config = dict(
    num_hidden_layers=14,
    hidden_size=192,
    num_attention_heads=6,
    num_key_value_heads=6,
    head_dim=32,
    intermediate_size=960,
    vocab_size=8192,
    hidden_act='reglu',
    norm='layernorm',
    norm_place='pre',
    norm_eps=1e-05,
    positions='learned',
    qk_norm=False,
    attn_scale=0.177,
    bias='none',
    tie_word_embeddings=True,
    parallel_block=False,
    init='normal',
    init_std_qkv=0.0361,
    init_std_o=0.00679,
    init_std_up=0.0361,
    init_std_down=0.00679,
    optimizer='muon_variant',
    learning_rate=0.0047,
    beta1=0.95,
    weight_decay=0.0,
    lr_head=0.00847,
    max_grad_norm=1.0,
    warmup_steps=200,
    schedule='wsd',
    decay_fraction=0.731,
    decay_shape='linear',
    final_lr_fraction=0.02,
    batch_tokens=65536,
    max_seq_len=768,
    doc_mask=True,
    train_tokens=435300000,
    max_steps=6643,
    dataset='wikipedia_en',
)
Each number is 500 + 25 x the weight over its row's rms, rounded and kept within 0 to 999. Layers, rows and columns count from 0. Numbers have three digits each. The size before them is the row's rms in percent of the matrix's.

# layer 5 MLP down, 192x960, rms 0.0509, rows 0-191, columns 224-255
099:464516493523526503499542408471466507467493502501540507499503514478510494518525523478516524514484
105:499505509492500471501504479479508485481485512524508517513464497519478476462513540515485471476488
092:491495488540514487514489518464472504509495512519508484508450473453466524493489549487486469514505
106:506486461509540536503517489519555574469465502514469520535474495490500501518508519498512505494519
099:497484493528546489509527531484462494500490522529487508447535541540534497498560514499538463478510
108:527526476511476476514535495497569465506530509463531487485487523491516502469502542526500515463534
099:464547472513506489483537519488471460472527515472513527514519524532509530484460483473516511476486
101:504465524552485526485487529490513482553484506500496497493490509466535481512464505484482543528533
099:506501466451502508466489485508472512528438504513496489513471495531545475502527522544495474537530
099:496516535509489498477496519450477523514539526516513532456462479488492477539492543508488552559480
096:515530481429504506520501497513570491534500502488444511502469543485491494513517562491492515481501
098:495488522490499515507527517510491464500484511499485502461452403472496505501470510462515496458501
100:516539507511494465479496536522514482564531475512485550495501462502546550494477522507521467467498
099:504497448544548492484515515533549495491560512522485501495465559484533503529501518521496515470536
102:480485504556559503520496554516460529520470460468474473533529500477502488492497508504498540440479
102:485483495490527506472440484478464526494480480516512509491535507541495472551539492501500494516455
111:515511540479521484479508518466450487473538543494502489575485481478470538477487466540491468525467
095:501476531523485493513498480513533470495528510539506528465552504479490505528512529489512516485488
098:444514531527483501485466512513514496495487463477480531511455542481504487482501520518512472535488
106:464465462534473515488517507449451475502533510524460482493461492512476472519514496503521491506514
099:497519474451462444540515497472508466494492532461537503505491529483487521500526521478501477460487
100:517478512493505519513526482499515508525531493520485439480479492500520502498475471522493498455477
097:515497484502506500532483454472484540474534499537499491520510500523507478533515502521515513499510
099:538491517509465534470534509471547530504474465469510521513497485529475486514487468502472540540508
099:532489515489512462497477511526504498516528513469534521475510517505552496480490499466545545482453
092:513508528460513515480510460497461492498535508510504502533507473484523510492472547533513509511498
098:468489530470482551497497484491498506492457517540552461523468509507482477497481522473494507511492
101:474498500532497496518487483479484519493520492509504492497526481547480476447508502484530483477483
097:469495519479526501512525466492521549486447424523531512480488507494484496452484501486468496470517
099:464510491537489525510532532487482509485485539417522488490504519491518498495496500500541537504502
102:513495458536537495489496498471540462480502514482564513509485503515480509516508473472515500475479
100:486514509490468503500514479534453507505476514494498502480505479506482470492512515486484481496450
095:496506495476496466473498492543508537507516491551497492524526535514477514499532480548482469496499
095:492477495471459522498467554543517557461491486486507477484531521489512501515505469506507477538496
104:512526489475520528518505509501523521484520512484491502471483482487531443490455466452504527533488
106:509469533513473488457499492517492459500542498463528485522492464447478473539469529516539552487471
095:512525532462484501495508559501535502555479514528499483553482507503471516526498495499463538517450
100:468489444496480485489484497472534488506493467522493510500486519536496535488531496505480510526484
096:481531490502512556531498475499501474515523423506456513467481530529490463470521471451513511529497
104:509469521545459538503540522479414504486469490521541461474534471468478515454489506508507523491464
098:519500507494455513500519524455562521507500499468500531486481454534531508486508512532515541520489
105:481512464502492540545506516491548550488497499497471463512558527490495494578528501470518498482503
101:542499516466500550515499504478533519495464499544493531510538517477541491490504465504486504539531
100:530479480527505460494500472496545505540504494504480531484502558517478471449491499507454490519481
105:500498486516525533519541491476487533467471521544526515495497509447499443476528474491482485518476
096:532490489496539504492473543489508511494461503511513530480505467509471501515464452486463491507483
100:456549478459516511533470501521489519495503488488480516490494475514506464506515481471511533512547
095:519523482481461521507494445535529519478493526448517497526519516501499498499486454498522481508525
097:502578503521545509500483481527514488479523478536522476506500480483511512444496502498481491509502
101:487555500534490508481559502455512497508514492491518524493482541498472511480524534462528529529479
104:529491445447480457463520526531508484521521504438486478501500500529512524553512520502466498506490
102:498477483505474524517509515516474499469488497475507457466490535487510527512547499459505478479497
106:521503516538506521476529489505515502520532514470484456469532511455504515533465492500481512471509
095:507484491475471467535498468499493477502518532512522486506520532522498492509463510504546502530503
100:491499490487471488473501529508537536474548544472519524505500473548517508480457521514490517465456
101:489509489520461490514534501505523493510513537495490509517451489528513481472468513469518507463516
097:501490497492530522488450525523496523479510508474471497497506491489500499520471504447517509490555
101:506490495510484464449483484497505482517464514475507531479475504523549493465542472496463495506524
099:508522498513519543539481477504469579468494491468500502494528526468502525555482515471543522523497
098:492531522514515427473501492498495510454503527515490488513484465536503524456410498490479527491515
097:459509470478529488466492504523512527539517469492492487496531554534492491528527531533489522499482
103:499466483558522527487491517504512486518506498493472501487490455450518497490530478523476471553496
097:522484496528485541541529474514475510509484521509474495502502517526510471534522536497519523484507
103:536508490472468478502495515492505490529518465489495489497495537512498498491456523481574480476534
102:483515462510496474503515524492497513472521478517502506499507508486510466480512528497498488509480
099:502481505546475488507510515508494469462510487566497492484524501503490507490488554503482523496479
097:467459524517506500531484488509485485482487508536520507504523482518441515503522519559482517556490
099:504519462509455517507488485527487535503504510491521508484479432484508487489440522479498520486532
097:510497543534494504495497510448506462480499515493513497513515478475507528499450494496445518514502
100:520461510497510450519486481498523487555493513475532514463470508534488494490516484474496510499491
104:482529465495524546529505479515468509505492484466493512506498519537499517496497479461492548449489
102:567508495494488466496461508523508483516501495534513503545472536531502542481500523477508513506494
101:458515506491507501516453510482470443514497529468494498520460496457502547523475523466496485511508
100:516492506506462526525476507489488525467502485521496476524504515482517467475541456529485446535487
100:463544488520475463513456524523473554517478474456531522486501519450502464469545509427493510512479
100:474473495498437489505523471502446496487459522522489554474544502536469461507529499520479491510524
109:542486510489491500500497519484562518510473530461487505520472547507476485508496468485518522519519
100:480509511477480496477489494496502524521508504481484503469497472484455512560489478504542479501505
097:509499529500503511507537460486496456465491464478507521486508501489529465468488516509511486526515
101:493505499556488446506493470486546509528491513491488482500504516524514475481492481523473481493486
101:477476568493499535525496469467480482501520474491509552493532496480469486529488487471502480494450
107:508474461462521492515555486542541511482482517477511475489517500491520569489511508515490528467542
099:467486511507495497506489544500512481530468541497471507463539472491481486485488443527474508507523
096:475532469543551524500457455446510578476525523479458486485524529468508501515517505511497476531488
095:500514502511523499501487535485523514475522496536472491526463521510509528512501527441479508523527
100:534524524463459515483483538455482532477473476489489518511517496496520458454511465513477493485492
101:546462472464524486474484490483508517503535464480481503498523451512528527529503507480439484541490
094:469498489510482474529495549470513511525506503504474481493481520505507495479492508535524477481512
103:506503493526522558512525477484432537472510503486513497485503491482531513509462496496518510535504
103:522533489485544474460504512468545525491550503529505503517502480506548493507497452457501493530514
100:474522519496491499543494540476483536508449478552483493485487475488476558522444511500513495444513
096:486510516522479524525458478440505512488479478506505473474486465441462474487482515468468530505502
097:486468537529497514516485505503505509520509509506496466513519524469472521477489458508501494482510
098:569494519474468443495501512505536507485435482499501492489496508481494486483537515533554475535511
103:539528479482500500492475473510497493517491482510490476512514521509475511516501460494450484523482
097:509492456465531525489519521506485469551468513475477507488487476532484546508467463510520509512487
102:504497486553491504475491482522524501481537507505510487493476559525530474527480511502514520463515
099:535472495523468494469495481504508513485499493490518511552531479502491530490516523508508533460464
099:492563548518531518497542491495462523489506484497503536476512501480516495460489461463503463492496
095:491480527461506482515491518493485477508522529485488479530534466548501508480513462519511484471507
100:481527483503505509525497544477483523470513478485518488476531525503500479500535490520491484515481
095:522519503531524488498522506494474450537535518524492469500500522484477484496498453493486477540483
100:486510510512511508536470507500419513467484482470543523489495501506549496473484477503521539469523
097:492501500547486514504467508481541471509458502524515510480493536479502481451489528463483490491513
099:533461466522515481478485556525510444500514480444516464482482495451509480529568451494507562518481
097:509517492495497481536498509520504504482504553513478498497512513488528472479500483464484477534535
130:521477508528489523474540497502483549507500517509499515476546491473494485497497505482491472523523
102:541493493513507495470453495503484522485523503530478490485539434507489491517483468494528471509510
100:484515510482464480467527529459498521479473486515484505530550550517487546522536485526512495512470
101:490462492497489528494457525532509471515509542543503462530491505485497466507537490504451511527477
099:433474506514509456506505479517516490474564505488538456456494493516509500499546467550501498490499
105:480459513490513512538475498525512444526486523497473488514492491492503481526507506522498488491500
096:494480523451489479517442500505489491519509513519516520532496462566496531556516466498503522486494
094:490523470544504502480508448496518490506476475538527501525525509518495491489507492498517478502500
102:526506493490503511524515469474470482492507485539506537463496498488499502496494560486478511497510
099:479505512467480483480547491491466523449533465490481492495514499507479489547460539529522504495525
106:564510461473499506525508460501499511492473479460528509519510502515481499497513514517500463490488
105:515457526529506489514423494496480476470469466497475517487518540547529499466507514438510491494486
096:537514489533499486535525501503500506467549481509507538469499511544492525530518517532492499510527
100:435483546501504554513504496495458521508483459511462507531483448474500517492455453480492550525517
095:508515530521507503483476519516427481543485505471510488515538494489530502510520482488494484479484
097:534510483488468518513461497561517504515439488521472481500521481520491468490514491508495516506547
104:476546497448499509528549523532476457501490505467555463493518475533489551515486508493500520490514
101:473502527534520521515523524484461510530479464500503504519466514469501485458498476525478472518444
098:513528535517494465514501489530530537534456537494530519486525515509468492454498503508490519533499
101:512473516485497472494452521508499463474461497459502503534470478539508495461479479542496512503501
099:563532516462518504534477508514497492498507534499478495483491521486526483510541523518520443496512
096:471454543502467529490515493481481520506522473480522500499495533493462504496533530500499467507467
100:503472525500505548491457460513496473457493496519481495518468443494439463464536495520435497468526
103:463513518488503507526483469535471528482481502513506489529526486473501516514523496487514496506507
101:522503481454502507512574459519491504482427511520501528479547484550537488523496535523514490469486
104:491507503506499548511496513514481520493530509469543515524491471500510464537456510459516527541506
101:483475527475497511465516506524505507483533491511519473555536487452480496501470489484465476489512
100:504522496495534521515533487517409524518512487477521482473505537508456514499469480444512516460482
099:473513472441517481507505509550536530481536508506433502488473502481514486540507473512495504464506
096:471525527504474529516495508492523506471491496520532512460503530498532526509463505492492494492536
105:495506521524505471510509477531529513508460532483487515480515513494499489497536507528488484449507
098:472498490465480474477495487506537527504507501482502512527475515488524494504486538479534488478483
103:457542539473503507511520529466461511524452546478508518479500494487492464502531555502486522521519
100:489481524481496519494475482491474523477519513496485503506486484518509520560470506563502501495512
101:531478482531498448504537499434493489530553480536478492468486522479533538519468483500492462528527
093:480517529483514505486486500480544556491499488493496488462503501484537492475557516560495502461543
106:531518447520484507493490489522475462510495525470467454523481507495498493492499507522493522479505
095:518529528500500478486499524525496476490527489466492481505515520528512499457458490499469477470520
097:491487519472481514496528532458496528501533473509523536498495508563475452454437509467518500497483
108:539502466527473453526472484526471472485524510513486526501498493514531530543490504485549485521509
102:487453489475518504506520502520504485530496523524510471481478464487510493534519530485494557460514
104:496533503486460500461488477543567507485447494488452539462499517482511456501540481497478536450488
106:529477477498500450503536492483532469502513507529492501504504499559475480533538516520481519519510
102:503533439501514526513496499479487511495525531519433490526456474486504500510520503540515504528520
095:523498495485507494483507522484492493485504475492511530471472494519499523535468540487475526521503
099:473475531505517473468505494482506493513489514501473474496493483473460483460449492490481492516474
100:497494470515505431516502485500534478501525472489487498494482521444469473543505518490501484475533
107:516523474506499497515462499504509456519506491534533506490525507528489545493526521516563432472513
092:524492489474508538473471495520464487527501523518543472542485520507529544517467514536462476492488
102:542548521503465480482470506459501503547560481511496495499487512484534550495518516493505558462518
095:483483512485483502493536488475513486500481534526500524472498520504476487560526493545526430503514
098:502483508439508493482489488545544507489536497479491534522477521500439480481520515522503514460552
101:506551512523501503503491471487508504509486491489527504511510450496521532488499506468513478513528
104:540507540513522485477527542480526482485471521518482476489496513559492497455523512512503505490483
095:445475463526491484510460516491468514547504472506491508467510459463455529524500451507471579488476
100:485449530493539492493534493530492510506479511504542514550518530534460442472515491480503502501467
097:477468541470505479498554485507465500505527514492532509532464485496554569478486507564505508514553
096:487506480469498478506534482501508456522473486538502510541497476527495540501464470476466452513499
105:453492472465503533525531496525524501492497446526477502505518490510493505491543497490523496533469
093:510519502509521485497535490541471530518510499522524456474468517464483492523495496534500481485529
097:491445480524480528539497522486518455514455494476497472523536507523507507519535477553536504478449
097:468447504484494496472510474513515494461513493491490478506500468538504510546515508487484501497494
096:478493478522491484503522502526498516494491531514463530482513466512500521498500490496551502489471
102:498500462543526507508525506526487469506518499523516478465492505481499494476512468522484513486530
100:456470549520500468454519488503478517481468512520504499510552509495510485485476523502525538502457
100:494557461506499462450503506487543488532471468501476518464471505514466497470480488518528535471509
098:527509442518530502476543515533527483491508491516530522517492505452476491485538482453521489493507
098:492531501498501479446504482499511496503474485481519496501493505492503457505507552499503496517522
095:484509494482515504525486526516473503495463481530506454551460490510499536495422506530519470462496
107:510492514565525473507515518487516506510482521536511446461495452516530495493517519531501489409533
101:476492517541508476537507507510509462519504504522506461501512461497508504485485464512499496531491
094:511434527450480484447468501524541472510516479508466473521508493484530509543555466536468520531514
106:529491524505522554475458554560486505505524500474474488559535516473466498512512499506519500491456
099:532521508514494518489485504523537510487497493496513506511486487535470472468484530455492505492453
093:508509521513481519519472517455506497510519510524455483493478495495513489492504486536456473544509
097:466484531469493515528499507483541468456469547476484535507473499476476513522483500529509498489482
101:495468521531489537504447443577469473508496520495528511504524475468520498499494541483490481528507
098:512496481477518500504463457505500475477486506509483546519539537519483544473548464491532506476494
106:511518492469554508519485491458472518507477499511548481571504511498532474526472498500516456541498
102:446475464464532530468545491478477496502524509482489488524463495479481495476483509510515493540516
097:501470477493493511493510480510480505476496494501496457482531478528509487508522514449476492513534
104:521540495478502454525471487510508449520472493492479489540520476483524534490483483516472467529506
093:504482529498538454507462498517446487498529497479470484484520527502461511523491481522479480483523
103:496435489493487481529502520493499494514496499477495490482494476485457502530520455483507483474506
099:488502519441501545484466542495500485498489518470513473504530500540545552475483550484471440508497
102:483536521488529519496511489510452505481497502542506507511475488462530482493502501467504476533497